Each number is 50 + 12 x the weight over its row's rms, rounded and kept within 0 to 99. Layers, rows and columns count from 0. The size before them is the row's rms in percent of the matrix's.

# layer 7 attention value, 64x192, rms 0.129, rows 57-63, columns 48-95
098:52 33 34 53 40 61 47 54 45 70 55 54 56 64 21 52 42 54 51 50 54 57 45 62 49 63 24 61 50 40 44 38 53 32 45 55 39 38 46 54 66 71 36 49 46 43 48 52
095:60 38 45 28 42 26 45 40 51 54 43 54 65 51 49 50 49 27 67 58 53 53 30 41 68 34 61 46 50 38 58 58 55 55 57 34 49 49 55 58 55 62 65 55 36 47 62 48
096:35 54 62 69 45 56 52 46 48 43 41 41 40 68 53 47 67 60 58 37 45 56 43 59 35 52 45 56 41 57 57 67 31 41 41 37 41 51 49 35 42 30 55 45 67 52 41 30
100:36 66 33 50 51 45 68 42 66 66 33 42 55 61 67 43 50 44 49 54 62 42 45 53 42 32 65 69 59 59 47 40 51 29 44 55 31 54 47 33 60 49 59 64 38 63 45 60
106:49 41 67 28 57 49 33 49 60 46 53 48 63 44 52 29 65 41 49 27 46 48 35 43 69 83 66 59 50 55 53 19 31 59 70 39 52 44 45 54 45 36 44 49 37 54 45 77
096:61 48 62 46 50 38 56 14 56 66 34 30 38 50 39 81 60 47 34 52 52 42 53 52 33 42 65 39 30 52 36 49 34 55 33 53 52 40 60 47 58 35 57 44 37 30 38 58
094:48 33 26 57 39 52 57 63 60 47 54 52 59 59 55 58 46 48 46 20 53 63 70 55 55 40 50 31 67 47 72 50 37 63 36 49 27 23 58 26 32 43 44 49 51 55 58 30
# layer 7 attention output (transposed), 192x192, rms 0.094, rows 57-63,121-127,185-191, columns 48-95
106:51 48 44 57 50 38 54 42 47 47 37 55 29 45 54 50 69 30 48 36 48 75 49 38 79 52 81 60 46 57 40 40 34 56 52 49 65 43 50 48 65 48 74 40 56 58 60 36
096:34 47 43 47 50 40 56 61 40 30 44 69 55 38 61 40 65 38 51 49 37 74 42 56 37 55 39 43 63 53 55 64 66 46 73 49 64 46 54 72 55 55 62 39 34 66 28 49
110:54 43 48 35 52 45 57 42 66 36 30 59 48 60 48 48 52 49 35 66 69 53 40 24 31 44 33 47 71 57 44 57 56 71 35 36 68 41 53 24 30 69 36 37 44 25 65 51
084:35 68 42 46 47 41 52 46 34 46 40 69 71 44 52 30 54 55 53 44 41 63 52 54 59 44 44 47 35 26 50 79 45 42 65 53 65 61 48 62 37 45 43 69 46 71 67 82
101:49 32 41 66 51 70 40 53 62 34 39 29 52 53 49 54 62 49 50 36 38 36 50 60 45 57 53 35 55 35 59 54 54 42 35 53 31 44 64 48 40 57 51 58 51 67 58 49
095:29 57 41 72 57 47 59 50 66 49 32 36 60 41 50 68 71 44 65 49 31 47 47 66 54 53 41 53 61 69 73 43 40 59 36 50 51 69 56 41 58 44 57 56 67 38 17 37
096:57 46 35 35 39 38 42 42 57 43 38 42 54 66 35 57 67 49 59 76 38 40 65 41 60 37 36 24 21 41 51 49 67 58 42 53 65 42 48 40 43 49 56 55 45 59 66 49
100:44 46 41 45 49 55 54 49 63 60 52 56 66 39 59 53 59 55 48 47 54 42 50 57 48 54 54 71 47 42 45 55 58 35 51 53 53 57 57 64 66 56 54 45 38 47 45 39
099:67 45 27 46 57 36 58 43 38 78 53 47 48 67 46 70 42 48 50 25 61 34 50 56 63 50 66 44 78 65 50 20 52 50 39 34 51 32 43 57 59 52 42 59 45 41 43 62
092:29 51 63 72 49 63 52 43 53 50 58 26 57 30 47 25 42 52 43 39 29 66 53 57 46 56 49 69 29 52 83 58 59 46 42 48 52 42 63 68 65 32 57 41 42 56 50 46
092:47 61 53 58 52 48 63 57 58 80 38 37 31 39 44 55 59 56 51 73 57 41 49 58 50 50 51 59 68 62 51 36 60 77 62 60 70 72 32 61 62 40 47 36 41 38 35 21
108:70 72 39 41 51 68 53 32 45 57 42 51 56 47 51 11 53 46 48 36 52 40 44 55 47 42 48 50 45 60 35 27 34 54 21 55 53 35 34 43 51 52 45 11 39 41 50 46
103:49 53 53 70 55 45 42 73 51 22 66 57 48 76 77 59 39 60 57 48 61 43 59 41 33 33 48 54 58 56 66 45 39 44 56 46 52 34 42 55 51 41 43 53 38 63 66 50
083:54 57 65 19 37 58 53 59 42 35 68 69 46 55 60 41 53 68 29 46 52 59 48 47 31 65 68 65 47 57 71 70 51 61 44 55 43 81 64 41 43 46 27 38 47 51 31 52
099:56 52 68 48 53 37 31 40 62 41 60 60 56 42 46 25 45 78 51 55 49 58 60 63 50 66 40 44 71 45 57 51 43 26 54 43 44 53 53 22 29 56 42 49 48 52 53 34
098:50 33 69 41 58 48 30 53 72 42 58 42 50 35 60 48 34 36 52 54 36 70 58 46 45 42 56 30 52 50 53 49 60 48 53 48 42 45 67 72 50 54 43 51 49 45 67 55
100:57 49 39 48 58 37 52 54 57 68 53 71 32 64 72 41 48 54 66 54 43 56 61 55 59 58 40 55 51 29 48 40 36 58 59 59 61 48 41 45 49 51 57 67 46 39 56 62
113:35 29 39 48 54 73 55 42 51 62 43 57 51 76 62 46 52 47 51 57 52 47 49 45 37 53 53 81 61 54 45 57 51 28 26 53 27 49 56 30 71 55 67 64 68 64 53 76
105:51 25 61 48 41 38 33 50 54 46 56 50 48 34 39 71 45 58 51 55 26 45 43 40 56 55 64 47 48 48 33 32 55 66 46 54 57 54 40 37 55 73 64 65 46 57 33 50
091:59 55 66 40 25 55 28 65 51 57 35 34 51 39 40 62 44 54 51 48 58 50 56 40 45 36 52 63 28 39 44 48 57 43 59 61 68 54 62 72 44 51 53 59 58 55 46 68
097:61 48 43 55 67 58 43 36 63 61 33 42 53 54 58 30 59 34 66 65 60 67 57 57 44 57 57 25 66 48 50 56 29 67 39 35 49 27 50 50 48 68 55 43 53 55 57 42
# layer 7 MLP gate, 512x192, rms 0.123, rows 0-38, columns 48-95
099:52 39 69 46 38 47 36 42 36 61 66 53 63 45 27 51 38 30 60 62 44 70 62 47 76 69 75 49 36 50 47 51 47 42 62 48 51 50 55 50 55 41 42 47 48 50 47 48
086:37 28 43 38 45 68 28 55 67 61 50 53 70 50 54 72 66 44 40 38 58 48 37 68 28 55 53 33 44 70 47 60 59 56 61 38 59 52 52 52 53 45 54 49 55 46 53 48
103:40 56 51 55 36 46 35 51 33 42 40 28 39 37 36 69 52 47 40 67 84 23 66 45 61 50 56 56 35 51 37 46 43 44 51 48 59 69 51 55 61 55 52 44 33 48 62 57
099:49 43 68 51 65 72 63 66 38 56 62 43 45 45 48 47 47 48 53 61 44 46 46 75 69 64 40 48 34 44 52 32 41 59 45 37 49 66 52 69 52 66 54 44 57 12 45 61
097:56 29 52 58 25 51 46 46 49 77 50 56 58 41 34 64 52 54 80 60 60 32 53 54 35 59 58 54 40 31 37 17 55 38 43 73 47 42 39 49 46 53 57 59 43 44 51 36
099:48 35 47 42 54 46 48 49 53 56 50 57 47 47 49 42 60 33 33 45 45 49 23 42 51 50 59 58 49 41 97 60 44 50 46 36 54 51 45 54 50 62 46 44 59 48 48 52
102:75 63 42 34 55 49 54 75 43 32 45 59 35 34 64 36 32 53 68 64 38 38 70 40 63 60 38 54 40 42 40 56 64 56 33 47 51 45 49 41 47 67 49 41 61 44 32 56
107:49 69 60 65 53 42 49 45 50 55 43 58 31 57 73 57 48 49 37 47 50 27 57 38 38 61 53 71 53 57 57 45 36 47 64 41 63 49 47 57 54 36 62 43 58 43 38 60
105:57 17 70 59 32 47 54 73 45 41 32 49 52 62 47 37 52 40 58 46 47 58 49 32 33 54 19 50 46 54 60 59 44 64 47 50 35 48 76 49 53 59 60 74 48 52 64 48
097:63 38 62 47 37 56 54 61 61 45 57 62 52 46 42 53 57 22 66 37 51 60 56 38 65 45 64 57 62 39 36 47 60 42 40 58 44 54 63 60 57 37 34 49 98 47 56 69
104:53 52 38 39 56 22 26 39 60 67 50 34 43 61 52 59 37 34 51 59 53 53 64 55 39 71 34 44 62 48 29 26 61 29 50 51 43 50 46 45 50 62 58 42 35 47 62 74
099:64 64 63 49 48 43 43 43 78 48 59 47 59 66 54 46 55 34 56 42 46 52 33 43 48 65 61 29 53 54 55 30 41 23 56 53 33 61 30 56 75 49 51 45 52 45 54 49
105:30 61 39 48 66 35 43 51 74 39 36 76 45 65 30 32 44 55 69 50 41 60 50 31 65 70 36 57 29 50 47 52 40 66 47 44 50 49 61 47 52 45 51 48 32 49 57 73
095:42 39 49 73 37 56 60 52 32 71 41 40 47 18 49 79 71 57 55 56 42 48 92 58 58 40 34 38 26 56 41 36 48 42 55 66 37 66 56 55 61 43 38 31 53 59 35 56
102:26 45 55 55 43 44 52 50 54 37 30 29 46 41 40 49 48 51 49 52 53 23 53 50 45 58 47 48 46 53 36 31 36 54 42 65 51 51 30 58 48 50 32 52 39 67 38 52
095:55 40 69 61 37 40 52 44 46 59 58 47 31 59 59 63 53 74 46 74 39 44 62 61 40 52 77 36 42 53 42 53 46 45 66 32 43 43 54 51 36 60 40 37 54 36 38 52
094:44 37 55 40 45 64 58 68 43 54 51 29 36 49 55 29 57 57 45 51 55 41 53 66 73 47 42 47 40 60 56 51 67 77 50 29 51 35 47 47 50 57 46 45 51 58 37 46
096:38 29 55 50 51 44 42 32 42 52 66 62 42 55 56 50 57 54 59 56 61 58 51 46 54 31 57 63 45 79 59 51 43 47 52 48 36 54 58 45 43 30 48 24 37 51 40 46
097:58 35 42 67 68 43 42 66 40 34 63 63 45 51 73 33 36 56 53 41 24 61 56 54 56 41 59 55 51 36 79 71 35 41 55 51 54 43 34 41 64 60 54 39 69 59 56 54
101:49 59 52 74 51 71 38 64 36 30 87 51 42 49 40 41 51 48 37 46 56 54 68 56 56 60 64 63 58 46 43 60 51 39 51 43 57 49 41 55 50 74 44 34 38 68 58 26
102:35 29 44 46 43 56 46 58 56 54 43 34 49 73 61 60 53 43 72 21 69 30 56 52 77 41 42 52 55 37 46 55 53 39 51 81 79 59 40 50 54 46 44 43 44 47 76 57
107:56 46 58 75 56 55 62 58 64 43 42 31 60 42 60 44 73 45 57 56 38 45 48 43 53 42 59 62 80 47 40 26 50 59 37 72 57 48 49 50 33 42 72 38 46 44 49 56
099:52 47 53 51 47 49 49 37 47 62 49 60 64 77 48 45 66 55 57 45 42 27 51 41 50 45 68 47 43 52 54 54 32 32 40 67 59 42 26 57 50 36 40 49 45 46 77 53
104:32 37 49 60 56 49 59 46 57 51 46 49 39 38 63 41 45 46 62 67 44 61 52 47 44 45 44 44 56 42 50 52 47 18 37 30 59 30 47 53 53 24 47 47 39 58 67 45
098:52 35 55 37 42 55 50 39 36 54 61 09 46 35 70 67 66 51 67 47 52 54 32 50 47 30 58 48 37 62 41 34 55 54 37 56 35 62 47 35 46 32 31 56 56 45 34 61
102:44 44 67 51 42 45 39 75 61 51 33 39 38 51 46 48 48 58 62 30 67 42 56 62 67 63 40 69 63 55 55 40 41 44 78 41 33 78 63 41 45 61 40 37 76 46 52 30
103:24 54 69 57 41 48 69 66 66 41 51 47 65 39 44 42 65 63 59 25 37 51 29 38 54 53 53 66 21 51 26 47 37 52 39 49 37 66 60 36 42 50 37 50 37 78 44 16
096:51 50 58 41 58 41 49 46 54 63 47 48 54 44 49 64 61 32 58 41 51 48 46 41 47 45 49 41 45 52 43 43 53 22 39 57 37 42 35 60 58 20 58 61 54 57 46 39
099:45 32 35 50 30 60 62 23 44 39 29 38 47 62 41 52 38 64 41 62 61 47 60 58 60 56 50 49 53 58 42 35 43 38 34 60 62 31 28 25 66 63 31 44 37 35 59 59
096:41 42 75 59 40 33 47 43 56 46 51 43 32 57 48 39 53 45 45 59 78 44 33 66 60 65 62 66 32 52 45 37 56 40 60 48 54 48 67 60 50 35 63 31 50 46 47 58
104:71 31 48 64 53 48 48 43 57 59 15 46 57 63 75 30 33 44 40 61 47 50 51 51 41 71 83 43 49 49 43 42 60 52 45 32 56 48 53 47 49 54 36 63 57 35 61 50
096:49 45 55 54 53 65 25 39 28 63 27 30 42 44 52 51 59 70 55 43 34 55 26 56 37 54 52 33 66 67 56 67 40 31 41 46 54 45 40 54 42 81 49 73 65 57 31 63
097:50 18 42 74 62 52 47 09 42 49 69 52 58 56 27 51 68 58 45 39 71 39 38 65 56 60 40 72 69 44 54 53 39 47 27 26 73 31 54 49 65 45 54 51 62 49 54 49
098:31 54 41 54 47 83 45 38 57 47 56 59 66 72 37 39 55 44 48 50 44 49 37 60 79 59 61 45 32 51 52 55 54 41 47 62 54 52 34 38 47 40 50 49 56 33 43 34
094:48 53 55 42 29 70 55 58 33 43 63 60 66 48 44 61 38 51 45 43 60 55 55 45 33 38 66 51 42 32 61 71 47 63 66 39 48 48 58 74 47 24 62 52 54 59 45 37
105:46 57 47 64 27 53 42 24 54 45 39 61 36 33 46 58 44 34 43 87 52 60 50 52 70 47 72 54 48 43 45 69 53 31 71 27 47 62 52 34 49 44 53 57 54 48 57 64
097:80 48 71 66 42 41 48 67 37 61 41 40 47 63 35 55 53 56 46 57 63 44 41 41 46 36 41 50 48 68 64 42 60 39 57 56 73 64 45 66 60 67 53 47 69 33 47 47
099:54 37 70 35 55 40 58 80 42 77 56 47 67 66 46 45 62 23 35 47 39 62 62 49 61 53 55 51 59 19 39 62 57 55 49 59 46 63 52 54 61 53 31 43 58 44 65 54
098:43 52 69 59 37 37 69 49 33 42 36 54 50 32 53 56 47 54 65 35 65 45 36 75 37 63 59 54 57 49 57 43 40 55 29 69 34 40 81 59 35 49 58 59 46 68 46 21
# layer 7 MLP up, 512x192, rms 0.13, rows 0-38, columns 48-95
106:44 58 55 41 63 56 75 58 40 66 75 44 50 35 47 55 47 60 50 30 66 43 54 55 49 31 60 39 60 43 60 47 56 18 55 67 54 32 52 41 56 58 44 54 64 44 40 51
090:30 33 46 54 39 71 38 48 55 43 57 44 37 65 39 73 72 46 36 43 63 50 39 59 56 74 36 65 65 44 50 40 61 19 35 45 39 60 44 44 64 55 49 45 49 45 37 68
092:58 58 39 41 32 40 63 34 53 43 42 42 43 57 57 62 62 46 43 52 39 40 44 48 60 54 56 67 61 54 41 44 73 47 41 59 55 64 51 57 61 63 31 29 54 54 66 70
108:55 49 33 49 31 45 48 52 37 59 39 47 75 57 50 51 49 51 60 19 58 62 32 36 47 38 38 52 74 45 54 45 47 36 62 66 57 61 49 49 24 52 43 36 74 75 38 38
099:50 58 43 46 44 32 38 26 53 38 67 59 63 49 67 40 70 55 40 48 39 47 46 63 54 64 55 55 46 38 53 49 51 78 25 66 45 50 41 40 48 54 55 45 70 60 48 39
100:50 48 56 51 43 67 71 54 49 57 56 60 53 46 60 55 48 50 40 54 52 46 50 53 11 70 79 36 57 48 69 42 37 71 42 56 49 49 61 57 34 59 45 57 43 50 62 48
101:44 40 44 38 62 31 30 68 48 39 44 59 37 51 42 47 62 60 57 43 33 65 47 58 46 32 63 51 48 53 41 32 44 47 38 58 62 56 54 67 55 74 78 63 39 49 47 43
107:64 66 50 60 73 48 55 33 58 53 24 67 64 53 55 35 56 53 39 43 35 57 50 57 50 37 58 35 75 29 53 58 51 35 47 47 71 53 54 51 73 73 41 51 50 37 45 57
109:41 41 45 63 62 52 41 44 48 34 46 35 44 69 50 32 60 46 57 40 43 56 51 57 54 51 45 45 28 53 58 42 46 70 54 58 50 17 80 52 66 52 74 36 38 63 56 56
100:34 43 63 64 43 54 37 38 57 62 24 62 64 45 42 45 56 39 43 58 40 16 45 36 45 53 54 32 41 45 54 40 35 64 75 58 59 58 48 47 47 48 27 57 57 63 43 46
105:59 28 73 59 54 51 46 42 60 51 50 48 49 44 35 59 35 53 50 27 42 49 44 66 41 58 51 21 59 53 28 57 31 66 61 31 50 41 50 64 62 47 51 64 58 55 24 57
092:41 33 43 75 37 52 60 69 59 57 64 32 51 44 45 35 56 72 54 47 60 59 39 42 64 37 54 47 43 54 43 75 59 47 57 54 38 56 67 46 44 33 76 42 48 54 55 51
098:50 56 48 51 31 24 46 33 50 53 72 37 37 52 40 55 28 54 37 37 33 46 51 12 47 42 50 47 54 49 46 75 56 25 33 73 70 49 59 51 49 55 54 64 36 59 48 34
104:42 55 63 46 24 48 48 41 24 57 72 57 37 38 46 47 51 69 36 52 69 36 53 40 46 35 47 22 36 46 31 13 39 63 52 61 45 65 46 50 45 37 57 47 43 48 70 53
103:81 32 43 52 58 46 48 57 41 61 57 57 49 54 64 36 63 59 70 64 38 69 30 75 56 56 55 47 46 54 62 43 35 52 51 42 37 52 53 40 29 58 59 62 57 32 47 71
098:36 29 53 46 46 44 49 42 47 54 55 43 53 59 44 74 18 56 34 40 55 47 65 40 64 79 59 65 50 15 47 59 60 48 36 23 46 46 68 47 55 58 56 39 61 57 61 48
095:50 27 73 64 50 37 64 58 43 38 49 68 55 45 39 29 39 62 40 85 52 54 36 48 48 39 63 40 52 44 38 54 30 59 30 35 44 41 52 53 41 19 51 37 53 58 65 49
102:80 59 51 48 43 10 59 58 61 37 51 64 72 43 39 45 52 21 59 74 58 64 78 71 50 39 48 45 48 43 71 57 32 83 54 31 57 43 55 50 49 54 51 59 50 50 51 37
098:58 53 41 51 61 54 55 30 39 44 33 49 75 32 45 54 42 51 60 52 50 25 49 34 74 55 61 58 60 70 52 51 73 58 37 27 52 66 52 50 67 75 48 44 15 73 37 58
099:56 38 40 37 51 58 37 38 43 60 54 43 43 45 59 31 76 38 58 43 57 40 58 76 67 61 52 58 57 43 66 44 46 49 59 40 60 65 78 67 35 44 42 37 35 42 34 51
102:54 59 50 53 42 47 50 34 57 57 39 41 46 56 40 45 48 49 27 51 36 58 62 51 34 49 45 55 42 46 45 52 69 38 29 65 51 55 59 53 67 40 59 47 55 44 50 37
107:63 60 54 44 46 65 64 69 47 53 53 44 54 57 50 51 55 53 40 54 43 16 51 54 42 62 41 55 60 48 31 49 57 63 49 57 60 48 71 60 49 36 45 38 48 57 49 59
089:42 47 51 56 59 41 71 65 23 23 45 58 54 45 64 43 41 59 42 62 57 35 50 44 24 73 64 50 45 54 52 38 54 61 73 38 54 59 35 54 53 44 51 58 50 21 57 48
098:59 43 55 46 52 41 47 44 42 33 63 49 53 26 52 48 63 45 70 42 15 52 61 65 47 39 47 77 72 39 72 44 51 49 41 49 37 35 53 40 56 39 45 63 49 65 40 62
096:28 42 46 32 42 42 26 21 41 43 53 81 48 47 38 54 30 47 43 36 63 51 36 54 71 46 42 62 57 56 49 50 45 44 51 61 56 48 40 64 76 50 54 63 28 57 66 34
098:50 44 53 53 35 55 49 45 47 50 33 37 73 46 59 71 33 45 45 85 44 44 56 38 62 48 43 49 49 75 45 63 71 67 63 68 55 36 57 32 66 58 64 41 32 47 70 71
096:67 72 31 55 54 60 65 64 54 52 68 46 52 57 66 59 55 33 35 59 38 50 62 42 45 58 44 45 37 53 32 45 63 44 51 66 47 45 36 69 49 55 44 56 49 71 55 29
095:42 16 40 71 16 47 38 55 54 35 64 40 36 50 44 57 50 67 53 47 74 66 59 49 63 47 46 52 56 60 54 51 44 56 46 61 50 48 37 46 52 72 33 53 39 64 71 63
100:64 50 69 58 37 24 55 64 51 42 57 48 36 72 50 65 50 45 41 49 59 40 35 63 59 66 56 59 71 53 59 55 67 18 22 46 43 43 42 29 35 48 34 67 50 41 67 56
097:50 34 75 42 70 31 70 33 48 65 50 41 47 49 38 44 51 38 49 34 32 41 44 53 39 46 28 37 39 52 46 31 40 42 67 43 44 41 64 55 39 52 41 61 36 58 49 70
102:42 53 47 61 53 58 55 68 62 39 58 37 68 33 29 52 44 52 29 63 13 37 42 37 66 52 30 55 67 47 40 52 39 45 35 47 27 49 42 43 34 55 38 63 50 49 59 43
105:32 62 45 34 51 55 54 62 46 30 37 47 55 61 44 41 66 36 45 72 32 43 51 54 53 65 68 43 56 39 22 21 28 42 50 48 59 51 46 63 61 49 55 38 42 63 50 65
102:48 44 52 51 35 52 25 33 68 43 59 55 45 42 52 41 53 47 47 59 66 37 40 77 41 37 50 49 51 59 39 62 54 39 37 36 46 28 72 54 51 38 40 39 39 42 59 49
099:47 44 35 61 62 49 54 38 49 43 37 49 24 47 47 51 55 36 62 66 29 60 40 50 43 39 66 53 51 41 49 45 55 29 40 45 52 72 44 36 64 40 61 55 46 67 50 49
094:50 27 33 41 48 26 54 58 57 53 44 54 41 41 59 68 47 49 31 52 60 44 41 73 39 45 65 47 47 36 31 38 78 31 65 74 78 38 44 30 46 64 46 50 37 36 51 51
105:63 39 54 57 59 53 64 44 57 12 42 48 49 54 41 53 64 41 52 39 51 24 73 61 41 45 66 50 64 39 73 32 58 56 61 64 27 55 51 50 49 40 53 36 45 34 43 55
096:34 57 36 44 57 66 57 44 71 57 43 52 42 58 56 69 50 64 56 54 51 36 47 45 54 54 59 39 37 50 41 35 72 60 48 59 50 35 52 30 55 75 52 50 62 66 67 35
102:66 53 42 41 48 55 51 39 43 62 76 57 69 40 48 58 48 44 48 58 71 39 30 40 45 45 40 51 49 58 69 45 39 35 36 44 56 36 65 43 48 53 61 55 33 42 54 40
103:57 62 54 36 59 66 61 65 48 23 66 56 47 53 59 62 65 44 46 50 62 37 48 73 31 55 53 65 60 35 60 45 68 30 53 47 56 59 43 48 29 80 52 56 37 53 30 10
# layer 7 MLP down (transposed), 512x192, rms 0.0747, rows 0-38, columns 48-95
106:64 43 55 26 58 64 67 32 48 36 64 41 40 30 47 50 57 47 61 52 51 33 33 55 47 56 65 54 42 69 47 54 50 46 43 53 45 51 24 23 54 59 72 47 43 46 55 37
093:51 31 63 26 53 37 56 36 55 67 43 51 56 45 75 40 51 52 33 67 46 56 37 58 25 55 63 41 28 43 60 49 53 51 72 50 50 46 50 40 47 45 53 54 49 54 38 25
094:49 33 74 57 57 44 53 57 60 43 46 65 51 66 34 52 53 46 64 48 46 72 52 50 67 74 54 38 35 56 53 60 51 69 46 62 38 45 62 29 52 40 25 51 69 38 58 45
109:63 69 34 37 51 49 34 49 60 57 30 58 68 51 59 53 43 38 41 50 59 40 59 62 66 48 48 36 57 40 48 44 51 33 54 55 42 56 54 33 24 47 54 48 41 29 43 62
100:50 44 51 49 40 49 25 69 34 46 29 47 36 49 50 40 56 69 46 63 84 47 59 35 48 45 52 47 45 81 49 29 63 48 38 47 17 50 38 63 51 51 63 47 38 47 39 37
095:47 47 47 45 45 52 35 43 47 59 60 35 28 24 66 51 31 56 60 47 57 53 44 40 64 69 60 49 36 71 54 34 31 46 52 62 61 54 25 33 49 46 54 63 39 53 40 49
103:56 59 50 49 28 40 32 37 54 64 47 50 40 40 67 60 55 66 64 39 35 44 37 30 61 51 53 36 51 58 74 54 38 41 66 40 31 53 48 58 41 24 50 52 51 32 46 50
103:35 37 53 37 54 52 44 67 84 48 56 41 42 49 58 54 39 50 64 40 39 48 58 44 44 50 72 66 70 63 31 62 47 54 56 52 71 36 52 78 82 58 62 36 51 55 56 59
109:32 68 76 55 45 33 42 57 32 35 41 31 31 55 58 53 47 32 41 55 33 56 50 42 70 49 14 57 50 71 43 38 56 68 46 32 60 42 62 71 32 56 44 41 51 51 55 59
101:49 54 50 60 52 72 40 53 55 45 49 59 70 35 56 62 41 37 41 33 55 57 65 30 71 54 52 41 30 48 73 35 60 44 38 52 46 48 41 59 68 37 55 57 51 62 71 60
100:41 51 44 66 54 67 58 30 29 36 66 70 50 43 52 77 52 65 59 50 52 60 46 42 49 46 52 32 56 49 55 47 61 64 50 42 64 59 54 60 59 44 57 35 53 79 41 46
098:53 44 61 41 39 56 45 53 16 73 50 57 62 54 62 27 47 44 61 57 55 31 54 49 49 34 48 51 51 53 49 72 43 44 44 51 45 50 42 40 48 52 36 55 64 36 46 34
104:54 40 50 44 48 34 61 58 20 66 49 47 57 38 47 57 42 52 33 57 39 40 59 47 40 46 41 46 57 41 51 57 62 09 38 25 48 50 58 24 60 50 50 43 53 36 40 37
095:68 52 41 53 41 63 54 33 52 52 60 27 48 31 66 53 72 62 43 42 43 80 74 56 62 35 49 56 55 30 50 46 47 36 66 60 63 63 54 43 39 57 48 33 30 50 34 55
103:46 37 72 45 44 40 40 56 45 67 56 70 36 56 51 58 51 65 68 48 63 54 49 52 71 68 66 50 35 51 44 61 25 41 38 36 36 25 65 61 67 51 78 60 49 55 66 46
098:69 72 54 39 39 59 42 51 36 44 42 77 47 54 40 71 32 47 29 68 26 37 66 64 73 49 49 35 46 42 43 45 50 44 42 61 56 37 44 50 49 53 54 36 44 42 53 70
092:59 50 48 30 53 43 34 42 55 64 54 42 60 38 56 57 56 64 48 34 05 83 50 40 56 67 55 55 51 34 53 48 43 34 76 47 50 80 50 70 31 41 53 62 47 35 47 47
099:69 45 59 62 36 44 44 47 47 43 36 60 46 50 32 75 71 39 33 45 55 33 46 58 42 52 38 43 57 40 48 44 37 49 36 50 61 45 72 39 54 45 69 52 51 50 33 60
096:57 79 58 33 45 38 52 63 75 59 62 39 50 38 52 27 38 82 45 58 65 42 45 41 45 41 44 74 40 62 55 45 65 37 66 62 36 40 63 68 26 32 44 30 44 41 45 45
095:47 56 33 36 45 35 72 55 65 47 47 50 62 56 36 46 74 48 53 44 53 77 42 69 56 47 33 27 49 55 57 65 62 53 62 48 23 58 70 36 47 70 48 64 62 32 40 64
103:46 46 40 65 45 67 49 72 32 38 43 45 72 50 24 65 19 39 50 48 45 48 49 72 31 42 57 60 60 56 58 58 48 59 53 56 35 22 43 55 36 50 39 55 40 76 48 32
108:60 76 54 52 44 47 60 59 36 60 42 42 57 51 40 36 70 48 41 25 63 45 59 48 37 48 54 33 71 47 41 30 54 25 53 41 43 40 46 45 42 46 50 66 34 56 52 64
092:36 62 48 43 59 37 52 33 58 74 65 60 26 53 22 48 41 57 64 36 67 45 41 58 38 53 36 35 36 60 57 65 73 49 51 55 58 43 40 30 34 55 48 65 42 57 36 67
101:29 53 24 53 33 12 56 36 41 46 57 44 54 37 53 31 37 39 43 36 51 36 61 27 39 46 75 45 43 50 54 41 39 40 51 43 48 42 38 25 62 42 51 29 40 54 50 27
097:40 30 69 69 36 54 63 45 37 53 38 50 42 59 57 47 55 31 42 51 44 56 45 45 38 57 77 52 41 62 62 79 57 44 43 56 43 43 68 41 33 35 63 57 42 64 39 81
104:46 59 59 46 30 44 83 55 49 66 32 43 31 39 47 62 47 49 62 33 49 39 35 51 35 49 44 65 67 60 50 70 50 47 64 37 22 52 65 38 39 44 45 55 65 58 66 47
100:54 80 45 46 51 47 32 77 30 55 42 32 38 53 67 71 45 50 59 44 42 48 50 50 53 43 52 57 57 47 56 52 62 37 27 47 49 68 39 43 71 60 56 42 52 27 53 32
099:18 64 39 27 41 54 31 50 36 46 44 57 48 59 49 51 57 58 41 33 39 50 53 68 21 18 63 51 48 68 69 47 53 40 66 30 58 44 48 57 66 55 51 46 58 57 56 38
096:44 55 56 60 65 71 51 48 47 68 75 34 52 31 31 42 35 40 71 78 78 52 52 63 56 48 47 51 43 70 45 58 21 63 59 44 67 46 64 52 56 48 59 41 54 49 55 47
098:50 18 64 47 54 65 45 37 51 39 35 57 27 62 26 41 59 51 53 36 58 41 56 52 53 48 55 50 60 46 71 44 50 46 41 33 47 43 64 59 42 40 44 50 61 42 31 59
104:39 41 42 41 43 64 54 55 49 32 75 55 28 46 30 68 57 41 77 32 45 39 38 74 50 48 43 48 50 68 59 51 41 47 32 60 39 63 57 40 45 74 34 55 22 62 64 52
107:52 52 63 44 50 46 59 52 33 56 69 68 45 62 62 61 59 55 42 43 40 46 48 53 46 55 43 41 60 70 61 54 34 41 70 42 21 39 26 52 52 57 52 45 67 50 48 39
104:55 64 70 64 35 55 50 62 78 40 55 75 38 36 67 52 36 56 37 46 49 72 69 49 43 46 42 46 27 42 52 53 63 58 55 62 44 54 65 30 51 45 53 47 39 54 36 43
101:44 58 62 35 48 78 56 45 12 37 32 58 51 47 26 38 76 62 45 30 29 52 63 58 56 53 56 35 59 32 49 48 49 78 40 60 55 62 67 40 46 57 48 44 52 52 52 59
089:43 61 46 55 49 61 58 54 51 62 52 47 55 47 44 37 64 57 63 41 57 51 46 35 69 31 40 27 45 39 58 62 31 63 56 49 46 51 47 63 47 39 60 33 53 31 44 54
106:63 39 53 42 53 58 70 61 50 51 49 38 66 56 52 61 50 68 44 38 27 56 44 50 51 50 31 44 36 39 68 23 37 40 45 62 51 46 56 33 68 63 26 48 49 38 41 51
095:42 42 65 31 53 56 69 25 61 58 53 57 64 46 56 71 48 57 44 50 50 55 57 38 69 50 44 40 63 42 45 34 42 50 43 54 52 46 54 50 47 32 29 36 43 44 46 40
103:48 55 50 56 36 52 59 32 56 32 36 34 34 45 46 42 44 55 62 55 59 45 24 45 54 41 40 49 51 48 68 60 51 49 59 57 56 40 50 64 51 54 55 46 42 59 51 40
098:45 42 51 55 32 61 44 70 58 32 70 51 68 33 65 59 47 57 46 45 48 55 37 42 46 53 62 55 45 62 53 48 54 67 72 51 62 55 48 49 41 44 42 39 50 55 53 52